From a checkpoint of a small transformer trained on Wikipedia.
Size: width 384, vocabulary 18037, 26.7M parameters.
Training: a variant of SOAP for these matrices, 1296M tokens.
Each number is 128 + 32 x the weight over the matrix's rms, rounded and kept within 0 to 255. Layers, rows and columns count from 0. Numbers have three digits each.

# v: layer 6 attention value, 256x384, rms 0.173, rows 163-191, columns 256-383
# o: layer 6 attention output (transposed), 256x384, rms 0.221, rows 163-191, columns 256-383
# q: layer 6 attention query, 256x384, rms 0.117, rows 192-215, columns 256-383
# k: layer 6 attention key, 256x384, rms 0.122, rows 192-214, columns 256-383
v163:116130136120155155153132084147112144151126131104093174159134106096117169148109123183095120090155180077171160057055147122117154148152161119110148112108140162135120080130140173110096120148191121137133129110115149037070135109122070138086166134145098124153141104136125161086106132122072187122149132113114071147149091070184110126102128138162124113154138199105100100104134082126146138112069
o163:112117091142106121055077175122118124089158124154149069155110121091143117118119125164119148089099118082163142077120162127116171128112221184215147056032124147169132112132104125076186115132091091106133119093097137126119092163107166132078137142145083120121123105191144131171140100081127136137084112083133082136108132137141104095043130168084107124121148153170102176174165129090148096128094
v164:095114131128102136130070084105073113146170094195090109098151109094143133116155161114138091129124139132170115137086081159168137149121117133146149122124102116119094094110120143013166167132100127123122110138188084159140045107094080133100050189103136153104161108135118119172192101161138108167140117164052080083147143183154119084133163111113191148090080075130131095104139168144148155139129
o164:121148171093146130151161110167123104129132098085140106130178114158039154185144111119098106171131143090094112164125176171080160152134166125121121140113170072110126197163180098096152141146084185129092159167155118104108154185123141165090118155101162149136170115124140145147117114129135142160147180107135059150203159019113125104132081083062103080185147045154090110054141098127177097107160
v165:177133132163129197091178065116116100100118130131112125090129103090105216086137129108133096126096101117153097102167139147092160203123114108127170138159098126098128172145102125176252091158085114139124149131148174198149116098145122119172207166133155147124172165105094096147114112124154109115116153099070150103106177142092118155173122119094143151118119188128118136163120104103111137114185
o165:130110077149160141128163082134143150071151150087081109070142112179092119142139128122154095133138123111111051174201142089200079133130121157115112148169083170116166076087147196105161110116068151131117125168092121074142173144122172102138155084187080205128103050107168159095134150116134142124178076121167100091105128164149111157152112140083180120116100132143113103144130138126163169116129
v166:098166119023123124136116120106107129192102096120140154076141147064116158149161088154123088123126128137139113188140120186082098159095182180065155113111194092178133125124144117137151154123175135131119118152173160127107094170152125141076140147153146169112162093138138097202144143087136102135173118129177030141134103148148100142117111121111166090098096077110134094106130102149126144127107
o166:114107131081156158125129176107157098108144095100103101155157139104166146159127154125174124144152119147077138136164064135159112089117142217079164090056227128123093105059151175112121112201108104082146111127125062181132126123088092084179128176105143080182092184100139196172123091108126131096153085144138074183130124159135148132145121115132146086184133082132064120086166096154145128114144
v167:112080142163131179110084136170178087139111099180124133064160092134172103123122104168131085109085161108117096118140175177151119121151109162193096110110152159103145104134171166108124137088130110109111150206125111129170131148154152132151112107156111136096124090153117129096155162068153088100172154086186122206165135139124147116130110119107120110112129103172160169105103084130141159133116
o167:162108130072117159200152137082182098132131158093137122156090120095130171121139116200103180151136136123158120122130153160185111124157105178164131115142166112114138091164134058166164149099181132200105136128139196091120121126056153145159064142143138115147127141121169171072140140152150108108152140083167087121139110090140120133051112155124182117156134151175162150101164100144118117130157
v168:148105101122155146174190157143127082124132166148132111161091121111191186169086089226130129145163126119144161149118127042115106150085115130115110068123164047091089150157169173069096174135152131117108082116185128092166090105096087143164101151088098149082126097098152087085153094100169146103145135109070102069153057137103123114122146176156122136110093122118095162081117089139123120158098
o168:123101141125113103145138124099156089093152149169115118104152207088112146110110184117055144181187170091081153164153100134144185234148116102075062127099153146104092153186114142113134108146151127125109127157055130153107129150119102088139146138150113138144124099067105113140154155188079158089134096159151056138131122110123093156125183088181139137066156106167141169167154089150078083130118
v169:077063150057156145176087183139074122120118091143062093106155140104168132083091137095119094170164114154133145066136115156156100091160112125101092181103134106174123137129153105104094137142118152079128181125079132113157046141127057133089077172142098114102062140111117137135162120164179094151076156130158143052098111075137127140242131120083179089107135106200135129063096143132093118154140
o169:133116179118120142123168134128136076164144115096120092109129153123094136158133104088161064175160134121098135099103112098202162038170062099102055165128134041174060186149149154156179134138169108035118072180148077153173089125081126080127100119074112064121120126228077142125112126103150145127087100125138092172117134173150139112133124114118174175151166050184090119108118124139148113098150
v170:159157139170135187168098137146131115129135168143095053139089167129125148107141129092136102129132124116147122098161133140132198141105114116138123151119187132107126150152133094070086070150109127140172185147135154160169157103190142125148129184086104120082170137090086136127134123166134108104102198096174153106151136090118136095134116141139182167051089132159142132146084096094027092143123
o170:069160100112077158106179101137094122118136133093137101150128095212128161142147130064139128105153084139138178128139153136174158138113129087119102131153141109133110173092093082121162159175150199062101177113111129124198149162213131142179075076137125113128142143152121102096171110153149109126137180121107116098095161120188151139078117121016134151128126122167110140104100086148086117166110
v171:157143094133122103193209114181141144130096173154147175183163082121127124097069089103151155141135115147185121080114096111089101175119096130162162185137116140153131057122106087164102151070101151095105134128148065235164160151138155070150138121128140141186110147118159072055160151132125135116120101114200120163149117135111112133134131101093120102121148102148153114085151143175097143154132
o171:111161116177093086141096136152140141114098152112102085147152108102097191093099105126085176122118103191139089097146183072107089128109125124123157201091142110205164172093118119161158128152111118128149084173133141152157166157086145178149136097147143142154151166099109181094110117188152118126106161157139077093142160111169103073172072133174136133158087117116150158146103092103144122110126
v172:118113097130148155130121111129142120132150133108156123113067142087140136170169153119096127095132080099170129064088186102150196057124139138135123094121191193155185181154106101081191144144078127160160108098080120176112175106123082100209165111134148154119133125141173122172093103136118125112085118153157149041153199092114119142152136141118134161151149105145119134154085109064050131103183
o172:169074108077070182093084172085213106160156162133104154129156107095120049136152168152135099150035101107134156112082161154128103172129168128085093146176131129112112160120115120169149081117103124157106149139134196067178138152158113182101151094109165136191103148189150134079148150115140121099108077158164148095064115164194147099099133116073130140121141160215121109142072097106084149112150
v173:091104164110139079119099139089100098072135082119122157137134125110106133160141148101098085161097104121080120109134122180189110166141060116141144113127132164077116104142123150161137125168076131146140107136087125131170099150187135154176159124115156128099105114131118154094119091097150116107134174138118150131191121142117184164123116097143104128129131188129106159199141161114099127096188
o173:113111092179100111138087185154126106143101107076152147103142115165072082120141117116159138119118109107106108106083160116110120073112063076090099170151166122149136112144158165104109140107117113086050131084133125141115128102054173123175099176092118178089134130155180137118121162092135146105116122132161168151172122172109128128080111147096167109118078177093156113098066119146124067132117
v174:129120158068121172145134144185110123165119145144127140109124140084117155113163075135119113087120175151136166098101110107170158174097124138157145098204133121083142132076114108031114136118106103120162171134205156115074140112108165109154108153167102133120176119071096182120110110074124149100085155170118089157124164127116131119129141120179155111086157208155126066089105108184166101138173
o174:164155116133102175083171077171154162108109101134169185151121088156137107145135134133145111125092192140164089123149145110165116158141127106152098157178098134107097139103142158129073135143091096107161185170103167087094126121081108043113127074169149140139174074095120113147114125150129118081129133093108108118151237193163165121048116113160111123150080117077147144102152128148141104169145
v175:149150122098145143104158169148156135117168155156131202143122139110121094163079118110153140169131116088140116119110154118106133089171199135118131075123152152226102124115120076121184074101094133119150165116146118092141144104112137125168139146144181122127159098131141178104125188124130122179122081118206105162149153178135118120169122089111171157100102106154146157136135104158109128136137
o175:157125095100133123155127140133181158118112172144075158156106112172122116155121138146151163093102167074090089226090080139117058087144063098142091087071157191116101177085140189135107119130114133176129140117149056178122176142210132134114158120126167105094166101105097199132143115146151111080174139081162126144070141155114126163129128136119137109067166113092134181122129148111149181106100
v176:125139141129100113126111141115126123150159174156082121147143121111113121136156108119105157127181125144083122069092165174111098107149117145176122142146156110104113116143114110144085128122120134141101137134140135133186126146131094174070110158122120133184172129112097117132129168163145108115157093143222187175210094172105115127083118064140148099148190147152195122119135127143107077131094
o176:093118142173096104125095166111072087144155167118117158100121130134206135110102113090145079129150158114160113094090116183087124036077123218186149114142117119187120131173122111138144121172147132093096184156168124152096118128119143096091140150118135101078134121139078121094156170098155116089068198201121118118068093082093132179097101142155182146158136095105132098080215128123139149148096
v177:130164153076124190144107126076111090137142108136101135135117146097169130158161176116139158095131157136137179120030130122127112159106154146098136128146054154145100090161099113120144171160136159127184113109112124121066102168103145150070115126202134111082076122151023137139098143100121120126089120155120090099051149075125115140170111066135205128076102225110080135143165136131081121135079
o177:195133162089120124149078127144071099093130104183093138146124147097181206125075157074116076087100158136183132170116130108115058107146130098146195097089115111129152102124166144121121153116150119079212178127080155083134047197119106046087084171150098120130049064117099110130116124097141137139086129083136149184193108179133095155122123090085126146154148159135166113147127123097129123101157
v178:157135143169136187170160118092164146117146124102097081123128136171149147139132169179161133113145089090151134092170135170111116201121129128160137100178182142131117120154102138083107128136057107115063129130152132151165144130120150121144090138127153118147158101115140120135163148150136117117134110149197119200166117100144128123071106111073127109114101094185137067125127102120083127113191
o178:124167143118121140156167079119167092126113209161152094156084114142168103145114096119097134126162119110131148136145149164164116191163177078144107113109128096086122106155089137163107163115047142086066123145113116216168093137086134143066149153145139156119213107132081200103180112142131111071082150128127104158159207138099122075110108090148113146133148147106126202064116085157144125160067
v179:168136122131103097117132110144102055168129097107108114128147174100165133124115155154167138155123126162146122061052134127114135100151108139088087133156185122062151162102108154135134099151113142097138162083130156117110077100080146163138100151088089122116152090107137150168136142118075136075099137135122112117187128129115145129084100168165110053112152140103101088170129115130122157160109
o179:143095206185112048091118140130093131142148098072127160123140113130118078073160124155083106144104164097137112100137137123119142113133119117207061121122115100164174147081163132093138101123131146130167154105112102114163076137123105122155119115101118137117207186162128098099130089179109144157156145127145159146069121182165129190126135111071145113135111139072080127092178100126098127124119
v180:063182102164117075081091184127180094119164182116140147121176146100186096153129124073102169095068085071105127146186157096131156122127152131137158081148138099121137160165162115113124143123067118167125201119134157230176173103118089171186185091115128104153081127157182091034101159160096159109174128144150117154112180097143149127133142143112130140048169160131075184157135045152116160150123
o180:130146126119129164122115171135128060105114213142122130176146156124113113083169141137114135167049160113134138156075127085186181145110119138109066165091112120108255061111105147105171132164108131122071161139104136199108152142177167155156141156050132067116158106170096133144109124118082165153131056138131080145139095090159148090073145126151112151061098140150137082122146088093113144123073
v181:167136188141105202141122156107115113138128112140098100111102117096096137102212168107129141185138164152143082040076131057157181134114146118102115187117139158086164180131148125117170105126123157099120162107074126131163108113098181153106131115147086135158083137146082159099152106160128151227075203121142135105131154114151137148159156079176151108085170129149105134125155094129115117111083
o181:092131172135104143094132139096091133129096149148085118154161065138146094107134056118128111126120082156142070135107155079170130103084114072125121137200126168150077181118167087148137143045159109106200203117071091132123093133102167113111096112171138108104064163116163121106112104155146156122098255113168096143120141148177112148125178101080144138131083124129119159131126084153144159124146
v182:123129112205174131126147097110081133131122164136160135144127148168123127125050138108117115141157138143105161084129106160094100123174118143121089133140137102107145137097122189118160124104090138105157130146102175134174118124146150105114116096136122141134179076162090157141134105142178106071158160079175102153207074105119171153104064106110070138160101145126147119135162182132080139122118
o182:087148082084126146157131143128172155109140151114144097134100140122152104165111162188121143077151104103129103106099099096110107124074137106135147152116120064092195164093139082151076116069123104183136200129161148102139195116179139108071143140137149140064127172141112141074138078104122103169166062125092138154128128127126153164100080108103188145170135108105133162112212163187143124086144
v183:156106135169145163164040158108127147182154094134117112102116135085153148106175100123151191132133111142135098122114104118143114147129088129082126138099093096159158119111136124072150111104186160171127175139134084166096105126119099132102167167080110140089123137130134132095175150161150113120143110107113087091108195145106101128132131133127146058078167153104148108100088143137103122167075
o183:115191119208146088162137154163130145118160151091105135122178124093111108092139112106143099122085145155096160153150161112132105142168110187154084079116155165119153173154151099111130146157172195112138156066118166107137143157153145135184102136122227140153178146138125099141136103154110171137107160124177075112106159122174148149145121128109128223106174113152110117085136156175155061131139
v184:132140112083143104123074159133116163098149162114099102088174132135149180138114118127109133093092146115118121082157139156122099089169177102170080143162186155097137073111104155172177168131142131076129137161173126164116109171142148096130095092168076108155165134161166130099163144182134118132145165125133151100193151156064136135215130077146150129091087040111125143116135131133120143163160
o184:096148155123131078159134113110100062056122158167128073103066145192182076129146157094131113151116147119099116142118150127138049160092082149103101096124127101102137166116101153087145140160178041089128131139130121086103101095107161147133119120106082115170128090165128157171125082062112141113112135094134137125075120141111113145103056128174149065159066071134207142067100086148132112129149
v185:155141133146122150092124159167138120118172053128121159134097140133138128145120109096144141175125112131102095186149126122113107132128081134170163129088122124115134150108110145115148186111117129141099169130113134167116148117079159138105101177102131131090144174062190102163182136114118123166130122121090123059165184165139117131214114132106138105146143133106108176125133141132130143163094
o185:149135178177130076083096143123070153125139080145140098119152126101077213105088111114107148144119136119058096178124100169137134154171118129116086082189108097122113175075154133203095116143140164155153194167123136101106139154119118140157131119195158165167141190096123132159155110119192126136137058134105092123124131035153140115158114088168152136081096146138125125111135104179139125116160
v186:085151098135089158122170106122102074136124148123162171136150091077070157115037125136103142118119125157127126137180145098135149118149232136097167076106110185093125153152165103142233122082095117184159153181067195128186111114200180100106152106130130139133157113098134148075080165126161161096115083106156149147075116101137097084122158167151124114133142154143130130106144164109140143142143
o186:060120085096119107122077137133107124098154169187144113150121141086127128144150192154089089162101069138141095070136205153116131107148141103112179082125147168154155102099118137179137113132131115144201199111135107078133161121163103139078096126082123176175144138144130078130084157153083117130108137148095095168183090153129145120068107098165138097064125114059154165158186177137175109133110
v187:174174125139109146114118124080165130143127117155147131050125117179146160165082141091128113125124103130144162180119139105074158173055100114130116185122151167096121126148119117114127133192131088095123105154112136142106091173151120036086090160142079134160101120157100122114114135146152135095122165157142114103182137103114150115139124141116081159151099120137121100138141130103079158097146
o187:151082079091112106132159114121149103063158101073122078163104073147140093143128167101087129106174070090155165126127123106133110121147095107105141085120178144120036124163135192079144104171092140151182132154183129143099103067089159166077141149177126162137161162199122146151122111142096119175130196135103163133167123167114152105149163208138120180158124153154159077132104093174114110101102
v188:168118092150114107113127137138157093110115145182166103121138140096137117078172068134092144116113116184113086081153103182150156180112137133123122150145108147124129132114149119146122123156072118165133151101098187091160113093118213145112123085079131196171124117150088135096138104102144169083142137132124130134063139073133140135071091171095131134061149099129130111108151115093132119124063
o188:103134168116096138139099106112073167114147212154143153098128121037086094145170120101078135130083067101092206102137150120192099140162140139098131222082102112082137085083106116144123116135110146135139166116197111173120069084139141122101147072123109140123112107125155130130133150104158117098136150151157126119142131143139119120137149064141054085125142122107076130089150111103168135146117
v189:129134102135175149090131167165142100068144156143139086144108124095140118131122105106157161146123130129105129045150095081101107085084122151136153137165126124074143126157131165148167117120169131120136148136128151064109132132108122159183158131133100133144164112112155113063133109128114158159102138106064129069121074131118145147086146156140096097108108182145119170094118086069128156127144
o189:193146105166079123164128115105112176139115102168162109142116086107152104096154105164077124144058200145146147123111121144124137135132168100123136132111095074101156159092122129124117131128129160186143184156076138113114147136143175128150179110136126064115166085072097140133168160112090148140082097123085136122136072129145146156082147141054151081159143119183127095119153174133138121114137
v190:152134086161107165132177141110176107173076113097132140154125057113100091136124119141135157179116117157173119130142149167123142091171111159159173105103190157141115131088128182143083118083101131190102157174105115154148148138142118150152062100163132147152135115119137085149132156125103090147146148140140159150109128157116091134109091150156130132152154120083146070149154138162124124149197
o190:133155143135098114106170147117135177158148166129152171107124156135132116101154120129084094107194141136110000085151116129101145110121148139092157070137121129102146116094136151146077154126168166203088129231150142095123176109117095128125062125119118130151110181117136162057115165110137169132095115123164135127111160117128178121102157121113099155180151130096175137095075199153183136106115
v191:118135175191177099147125140220118099160154134138089122098166119119097124155115114110152216156095170079095139124146120088203200106168102129063134193165181138086105102121140113000187087096151120092098154132133148058149174089108129119122088089069138155070124133117157128145172133113177073116107140089123126216134166139109091115109149146111104118063197083096139134074105104145114107131159
o191:150139121100137157168119158138067133158177188122155118129189121124122193162134103112153108136115175090114127126123101097163053155152118082138128160113197176183095130125124111094173172096114116165142192120086111131203073168085138209100117088142138157080228177163152184139127079189111120106115122128094144135037177126106121124058149138095108122146086112198160108075160101163162156156092
q192:115162102085180139119154099141153128145118152151129115133119113180175133160171208112117112138096102143105179136099136144147148068107106090136089082111094066114104118083163124128155112170152136156123096139123144121111100211133122192098086106123116094105080157132127105175150170118076102158163153090161153112157150170141103090099107081096142160149198152086179091186086119133065113121141
k192:142125137111162126134113101088125140154126133142116127127122143099150145092141178090132123129123100121182151143144123116152127131140136111142145110161132111118087117128109140172166160138120105109138101137125124123134112140112162125113135142108102114157108192147116135148143165156120184144127140145122133129137130118157122154122103140160108145158120113087127118115111141111103169133121
q193:125117115145093135120103153187100136111095130097080125167147149176085084159123134115095104102147099126102121101128161155145148128092137085171120071135180100126057137156171104109137134131075064117132102084164167110119101186122105121152093109105145116107118137128150053113103099107093132094099142156129149156122095113095099170146114071096127064118122145111163137131127040136141136139166
k193:129114129117142112159122137123093136133104138132127106111142133128119118119140142115124131127150122108120163120130142129136087112103090131127128106130143119122130091134099109113125097133111094130133119115126155109084134159124118120112112133150126115126087146106129109102126139100125131135149119154132124129144120142125163121133128095152094119136144117142148109136094112144126139123115
q194:148126159117141149122129158132148095141155113119161131140096152102117154101108115136154134120133117158121117130134137117116134152147132161136108169115094107139126114127109104143122115156149137125142123115102122093124131110081109121149116128136153176152157113141129146128156139143134090124161098155128098139135127142125132118149121160130096155145119149145110130122145139130181076133087
k194:118110153130126097145143139153098110113123070101128099139153124144106100160093137183123135125145154115128123098111166149088123116100104159124099118144167142145171127149115132106104099123143163144149131107142118114119129120147093132165109132132139133144116098131142101160116114095136108103118166105131137148122132131142136135142146152137110074126119135167145109147138129108148131141150
q195:144133133126201148138141098098165102152142143129146146137110100161171132143129160110121144115123102143127138093125134105145159099125116076104075107097061075115127144111140150158124128113137134127116119128133123127121126171123123131098099119104118090138091166124126104163151159137105112184202130105139118130138138149132101067097111132152147152160154109148158097123109114118102090104127
k195:122115127148148138108137133135117119091141090165129116171159135117107087103131142156100125140115146133149118112141111116109118126166126109127169146138133135142134134159118122111116119146141136103127128151094100131106107086134102149135157120149140152142138112158146135150156132131104119095083163139128129137118119134124115138088126147151141125111139149117133149099171141109145130130121
q196:088086129119087172121145133096147124129127121109112129155114152141094137131108104109118116132095131143118104117150134108092094202130150117154104144100141149118121096162125150166108122133153136112177152134165157113151119100131104097162127105133154106141142166112127107113111156121136139162167108141114144163106137141105087108147154155120135111155058122182104155090136077086170118119124
k196:099136092130096144112104147138115155125108146110157134104121120144128155116129105117128126122132090149095129141123091118126088173108110160122106145097113106118132139114100121122120108125129093131113185078134122124106141133095113115122135117135155100088138109068150140063109112136142120128156077139123127119135138104110159124138139098102122128118160113139112138147128126163145106117096
q197:128114135162159145150148134070102112146163130125164143134104100126132157117133131107139173147149135113159129149112128090111109138164115128096132156142067113108131151141084175120139125097111105134088168155137075130119108115137127115126143139123133124167105119138091151148167128096133118114148142126107117117126176115141168130110106142172140143121114082106117134106098160154145097096114
k197:155169143148127110118118177118153111117122129096100126124100132118158103136102070155144126116125106137083106146107138167105177153119146150145089144107136160134133140125163112096101107120154192123144129130154152141151159109168113118132092133116121151112152096105110112127106086101126099150125115123106123136111106156136125078162163159127130117102089140177112114140155129099136075136141
q198:146125152151180142111156121086131167110098130116156137153155142076143141153111111108152098134120111116094138144151147164170162117114129081113144104132142162129127124134135152154085095055121196150091162116112130129128160111172117105069172136130117132112134135122152131105134132153145164160111109168093150134099132156081145100148150093129131203127165098125131148119106156118102122153163
k198:131143138100135111130150126106151177094112104117092100119102106132135122109150119149123127091147097159112134153094146113086106129116143097134122159164116105129144159176119131135106118113139123132172168118132140112123138146109122136135149100136128129126145151117146142132142134117106142135101132128114109142148127125170113129099118140161143144108129108129111100125134150142129101134143
q199:093132108082123121080125116145121136135085129127138125070145142123146144085127156154129112119105158080129153109151135115135172127126131127112131113130141156139152115128175115143160122179152137136125111142153099113142155130163138127134172164147106071115110096132128115140081135168142118129178153090165115121132084145144128134124152170107138113139151148159150109120127130110125201110105
k199:144136145130187159134111116096081142105125152194135108148147163120154077115140081120076141116174102140168153133134060122106120094183108132146170113156120121146136117183132106113169144188143163106142103125122152128111119122141121126132123111121099134126105155129123111105141127127097177141088144206065167163118087126114183096149132103144149160130137109110118126122136147114064107153122
q200:124143102087104109099111106128169091139125109132127121083138110115110089093132117156171104103083149141152174126116160148124153098143098117114153131152128152120137119108126136117122128119128159117112147141106080118146146126088086086130111115113116114106167153115042144139112131138141127075153109034151165164152105091145138139186157140139099090094150122141120145147140141152135137162116
k200:156162169123133137148132154136121153120119153160112136109144115138146143143139130139141102131130098148144123117124111107162138118148128148109131153135121112135151122105163124113147145105109111134137111113123176101095126132122173145109136135109100143135118106164156125145139170141096143143115143124099133128142118134129127123112091109079134165129167148064141144125105104155123144087133
q201:086056130150121151119127110118147122080120143124136156089124125095169159141157143125072099128114147167121114134102135089157082181160125126106143137107152174113130096131107140148140110147153128122152143097127159138127143116131126148110135126130119055101181162136129171110101127161108154147083128170168135117127128133121099110122180131153138123123143121132110168143145152106098147171139
k201:098106134107102111116103094147174138113146132109154091174188118172103131155165131136087145141118117118110082169171090105113141126159117159133188122120195141120197110157106086131106103100078109152160100133177108115138106146140097096120139108152095130118148114090186143114100122077129172126174101144130149174115161141080166101183085084109126089149139132177176127147118096133123122110139
q202:086096108105119135147126160079154136139115083150129144149149147119131157134080123153174137145098117135109112087166096109113132144116124145131152134129130133175189138130110142157110119118118165119151165125145147112137158157167118184159151107139150100127109169150133125126131130151074141145105127165105133162149141127091123118142127152135149134129129086171121149133116130077146155132155
k202:146110146118111119127145171156057138159146164115129141073129174138117151149120108110116117110125118089116171122127125114153157098108158145130129118144072123117137106143090117083136120148210084141119142081131143129100137140106143173105053119136155082093072155127109072098101187121108130115167098105107138127133100136079209107105105113096123155148168127136059145154149135175149177158095
q203:147158151156118107129095151119090133111161112189173098147121136114114129161072149111130133142131141075118171127138136105117145165122166110155151132148124117100126179161112160154126093115124104131066118143133074105122145128097109112135119143104123169154140090099117111176158105156071127129152126159092163122140103125120122128154117153153145114142170090123151113110106123139135112129124
k203:112151088118141130191100115133077116104120143122150141126161099119131077133125129130112157157117127152152118115166106125125121160138127129142129140125102108122181135108124120103126128118123187091117153115108134131135136135160105133187136111113128130139122123089165167134123098136135094148154144161134118162098130090119139163179123130092089164165154134096090130138138121107148129121116
q204:142120123117136108100132086124161173124135106143146102134144086115172115176151160122108099123072132103103106122117111158110151104129178113110119150144149135144108151090126108100060152138175134138140140147144155159152124120098131136108103107135144109126152139141142104156132132111135153120100173103119098161176132115177108159128153108149149124128128126106131175175165129117111106142148
k204:091120078142115105101112144167105113114093135117158076073158132094145176149145101096121153126147133103133145124140098094143064153125094158119087122108164128173069149155141146120131119122117115113108127095093127107085183122122152159128102117097165110113102104129117132113106120151113132151112093122145133088105152114134109087159101069138092152130147123119120156094100110099135151083101
q205:124152077143136145149119125131084094134118171148143153131139110142061084138140159112109095170145118057110104124130149124135149119121180109153165117109122126097165109127148106068140139131133095166164132126173129110094091114152117061120145109100132143127138139133144097099190157104092109129147132198128163121117131158115084101120133094127091113163139121136105165118099075175108153127108
k205:148120189125123109083111120147134122090156116129130170177134147117117149108120114127126130105148171156097068162142095108125136125156119119141154135162174129095120144137072115107118140169126125107140094152165139126143098076091122111126131156125099126135136186130123083142105176108091168172115155153130085171132112136106168126166117115118151138130122129153086117122134125150138144153122
q206:115149179134162150140122115113097071125124197134126134102152120156135071130181130075063144140123105112139107132071095122127136151132126125091123129136181122107087106101115162109127139110140089143124115102115167164107118100164170101151086148112081121139085120104143145086123130066134108132097123165141114089109104151092102087138140090100104171162140133107102101128121086128107133173124
k206:127160122149129118108121114115101151099164082135139136169091166147141120135088134143146137131128151129195196109173139119135111111132122136128152109138096099132114162129158172149112127165124250105083137187130108100127105094097145135138148129121145162151126137062153169136163138142094125150198126106105123173091170139198107103130133149134173117160107115129116121115121126089204088127165
q207:136134150132177124107120144144137147191135106123131115098118099146126120096120135139108124179146118138117090103128170129099151122115171104143142118136092076162147099177079133120093147123109100092114148113171155118137123134110126135123124135118159161133120160167078095098142150117123119104124093121128105118129142116166146131167089097128139119140115132147169078138116150104141090107124
k207:172162161143107156089148083123106114118127126085170148138102105156145173073176179099121122120132142127113168127144145084119125100153143095098163125109116110122147108129164096134124178119145147162108130127135117128096140112130129100130148130137099152116149083100104148110150150145117119130157162097127137115117088165073119099094093116099131169079156121125124095142110116136150163149121
q208:146120140148121144103158158159129123131102123116197133134104133111125141146116162107123166089120125119104155090155109114073122121121122139191130114096092090116045138125121086122127136169153107121086175118128135138121119090155132165107155172149170154152130148166132124114182134107141112123144123145100115159138116140142153173101107114128123128057127136164129133135156110150187143128154
k208:099158104157130128112113122123152103148148077123128118142099127157145133112117142160174122133134143145129121125163087104145124094125123134145172135139098093156136110082141140142151147104105125121081061158105134163101135156129135088091058138114104120130107134133109122099151112156171134144198127107126140096083156080153127108177111095161129112143090145097160119142146120129139138139155
q209:117142097163132116100129141166179170124102109120129150123147135114191104110136184117103093104105142157106129166159165121096128120104135126150132109126107109132147155071098147157112149102175171127136097105163169105153112140080138175101130076143094128123180154085125179147104112155191174154093160066155133140160109119142060119125131096143149108116167140154135126181136139103114122134123
k209:149063165102099147114138137116133136132092130124158182136110120163107137139144066077153110087181122107104150129113132134100115125122093159125162089082147162106169109146129096112120125155090101160168155107128129134091150143148099195130065178120119106091128122135110059118073087124142146132100119193137161119144144108105181145129139125152125163125110094082152118158100123116145135084129
q210:127128103117103066168112141149132115144136154176123149100076105086051171128157139143144115155169148100157122142128095094181107122138103132114131114120140181147173157127152156117108095122103120156141094116135111126122118114087095125125121124142170101137159133123131138094132128151128165137123160067101149158165109091165124132143121152154108120185140114134120133147115152140087140136159
k210:108110087114101166122118121166075086139129087134111104096158163129160150155073137104167136144106091129128106163174160101112165166109144168129137088145097106107182127119112142102128134117109110110128193134082142116122141168155151089086099111112113079088101151171081110118127088135113142135161149158146125123173116126109127099126136121124080133108099109116142114102081099149121107123095
q211:091148138124132121146086093147117143137168146160136177035172122112112148126120113123115087144173169135148120121123137141119186164146133145134148133123106159117157176139129209095151098133126105144137103131075147130141130099137143102141173090120121117144138103115139067150142116131064132072111155084175153110112156121082151140130154143114145088171171130104130153082098123132110185168119
k211:124116134106119089111110126073105140145135131086132115135090083127112128086132112099136117078136162103084129125081152088121123110087124109148108165109126114175126104143151137133105143088089134130137102079140128145124132106130166117108108137086138113105161118083117113128141089141174129091130147129124135117080121088137083141111109141139178140132078144134127121147158130109157126099138
q212:135107130176117123073131155119109152123115103145119146101122118121102147072144094126156116165155092138116083141106169170116151128105124110089145102129144159116121135191125166106117132127118159137129159141133106121166121100095090109085118109128138143168151183134110142114137107112102135091144109114134079152143106153159088144111121130192158095130147118139097118165118123201133112102130
k212:155158130084144096168098144108131089102080104127142084158126126115151119108096137109119112104133156146135144118138118145136155124131114107108106104153105112161122102091125083131104141144139177137122079150148196130091141130178159074132163122138117159129150128104150114110107138087125150104171139141127137110097187128116126145121142155089130152151124130132130132101106106139127175118129
q213:170137092125092081171110126114120088099130135160176145119103138104081110120151133144085138092168132086135129154133161089126101142161159113106158135139164140139084137129135087120110131102143081102144124108102151152094118161130113126153103165159095115104072142189117058129122159138067096078179135127160149176138111106136150103140116100139122139129138131135108088114122102100109072172110
k213:175160161150166128131183179127148114134114124125111112100146143123155095135139147088112127182113105131144177148158081128191166153180112124070121112144151144135188119172122132118121152135092123160146145174138180088121143105120103097095145114155105117152179153092113105140156166109111129168166144116097113139121152154091153115119126158092096142113097118109106119132112142108088161083096
q214:125140143133160111182145143117150101132146114132145156103121129148181148145148121123153150117126168138104093125130114109162114132155136104105102109125117175115098164118171150136108104131138133123135122136122116166076134111142121117110149122160087129114123146157138114123143152101103138100091128160161135128149127145154108149111160156128140126190173151128103166114092134079102104116156
k214:158163092161141178130123106141145110146152159104151132109120117138127147069159149134140163122147129066147110104144138124095188113140156108149122160148143122095130121138116128147159184115093156151098107132115137089102094133136119140108109115125102150164180080113157161154139116123131095133141146108113134123168179129114130132110136173123132131104136112144144124139090147132151142142145
q215:126113144146158134137161140106160150115139181167099118182139163142111182124134123110152136173119149126085157119130113137116122114139105142113150151111129112161056079100160114127132157126114125115105121125114170138156136126185161176116092120112125102127120094160105125106176145111158130177147122108171127152087081186119122194123106119136116155108136140113126146133101116121145152135121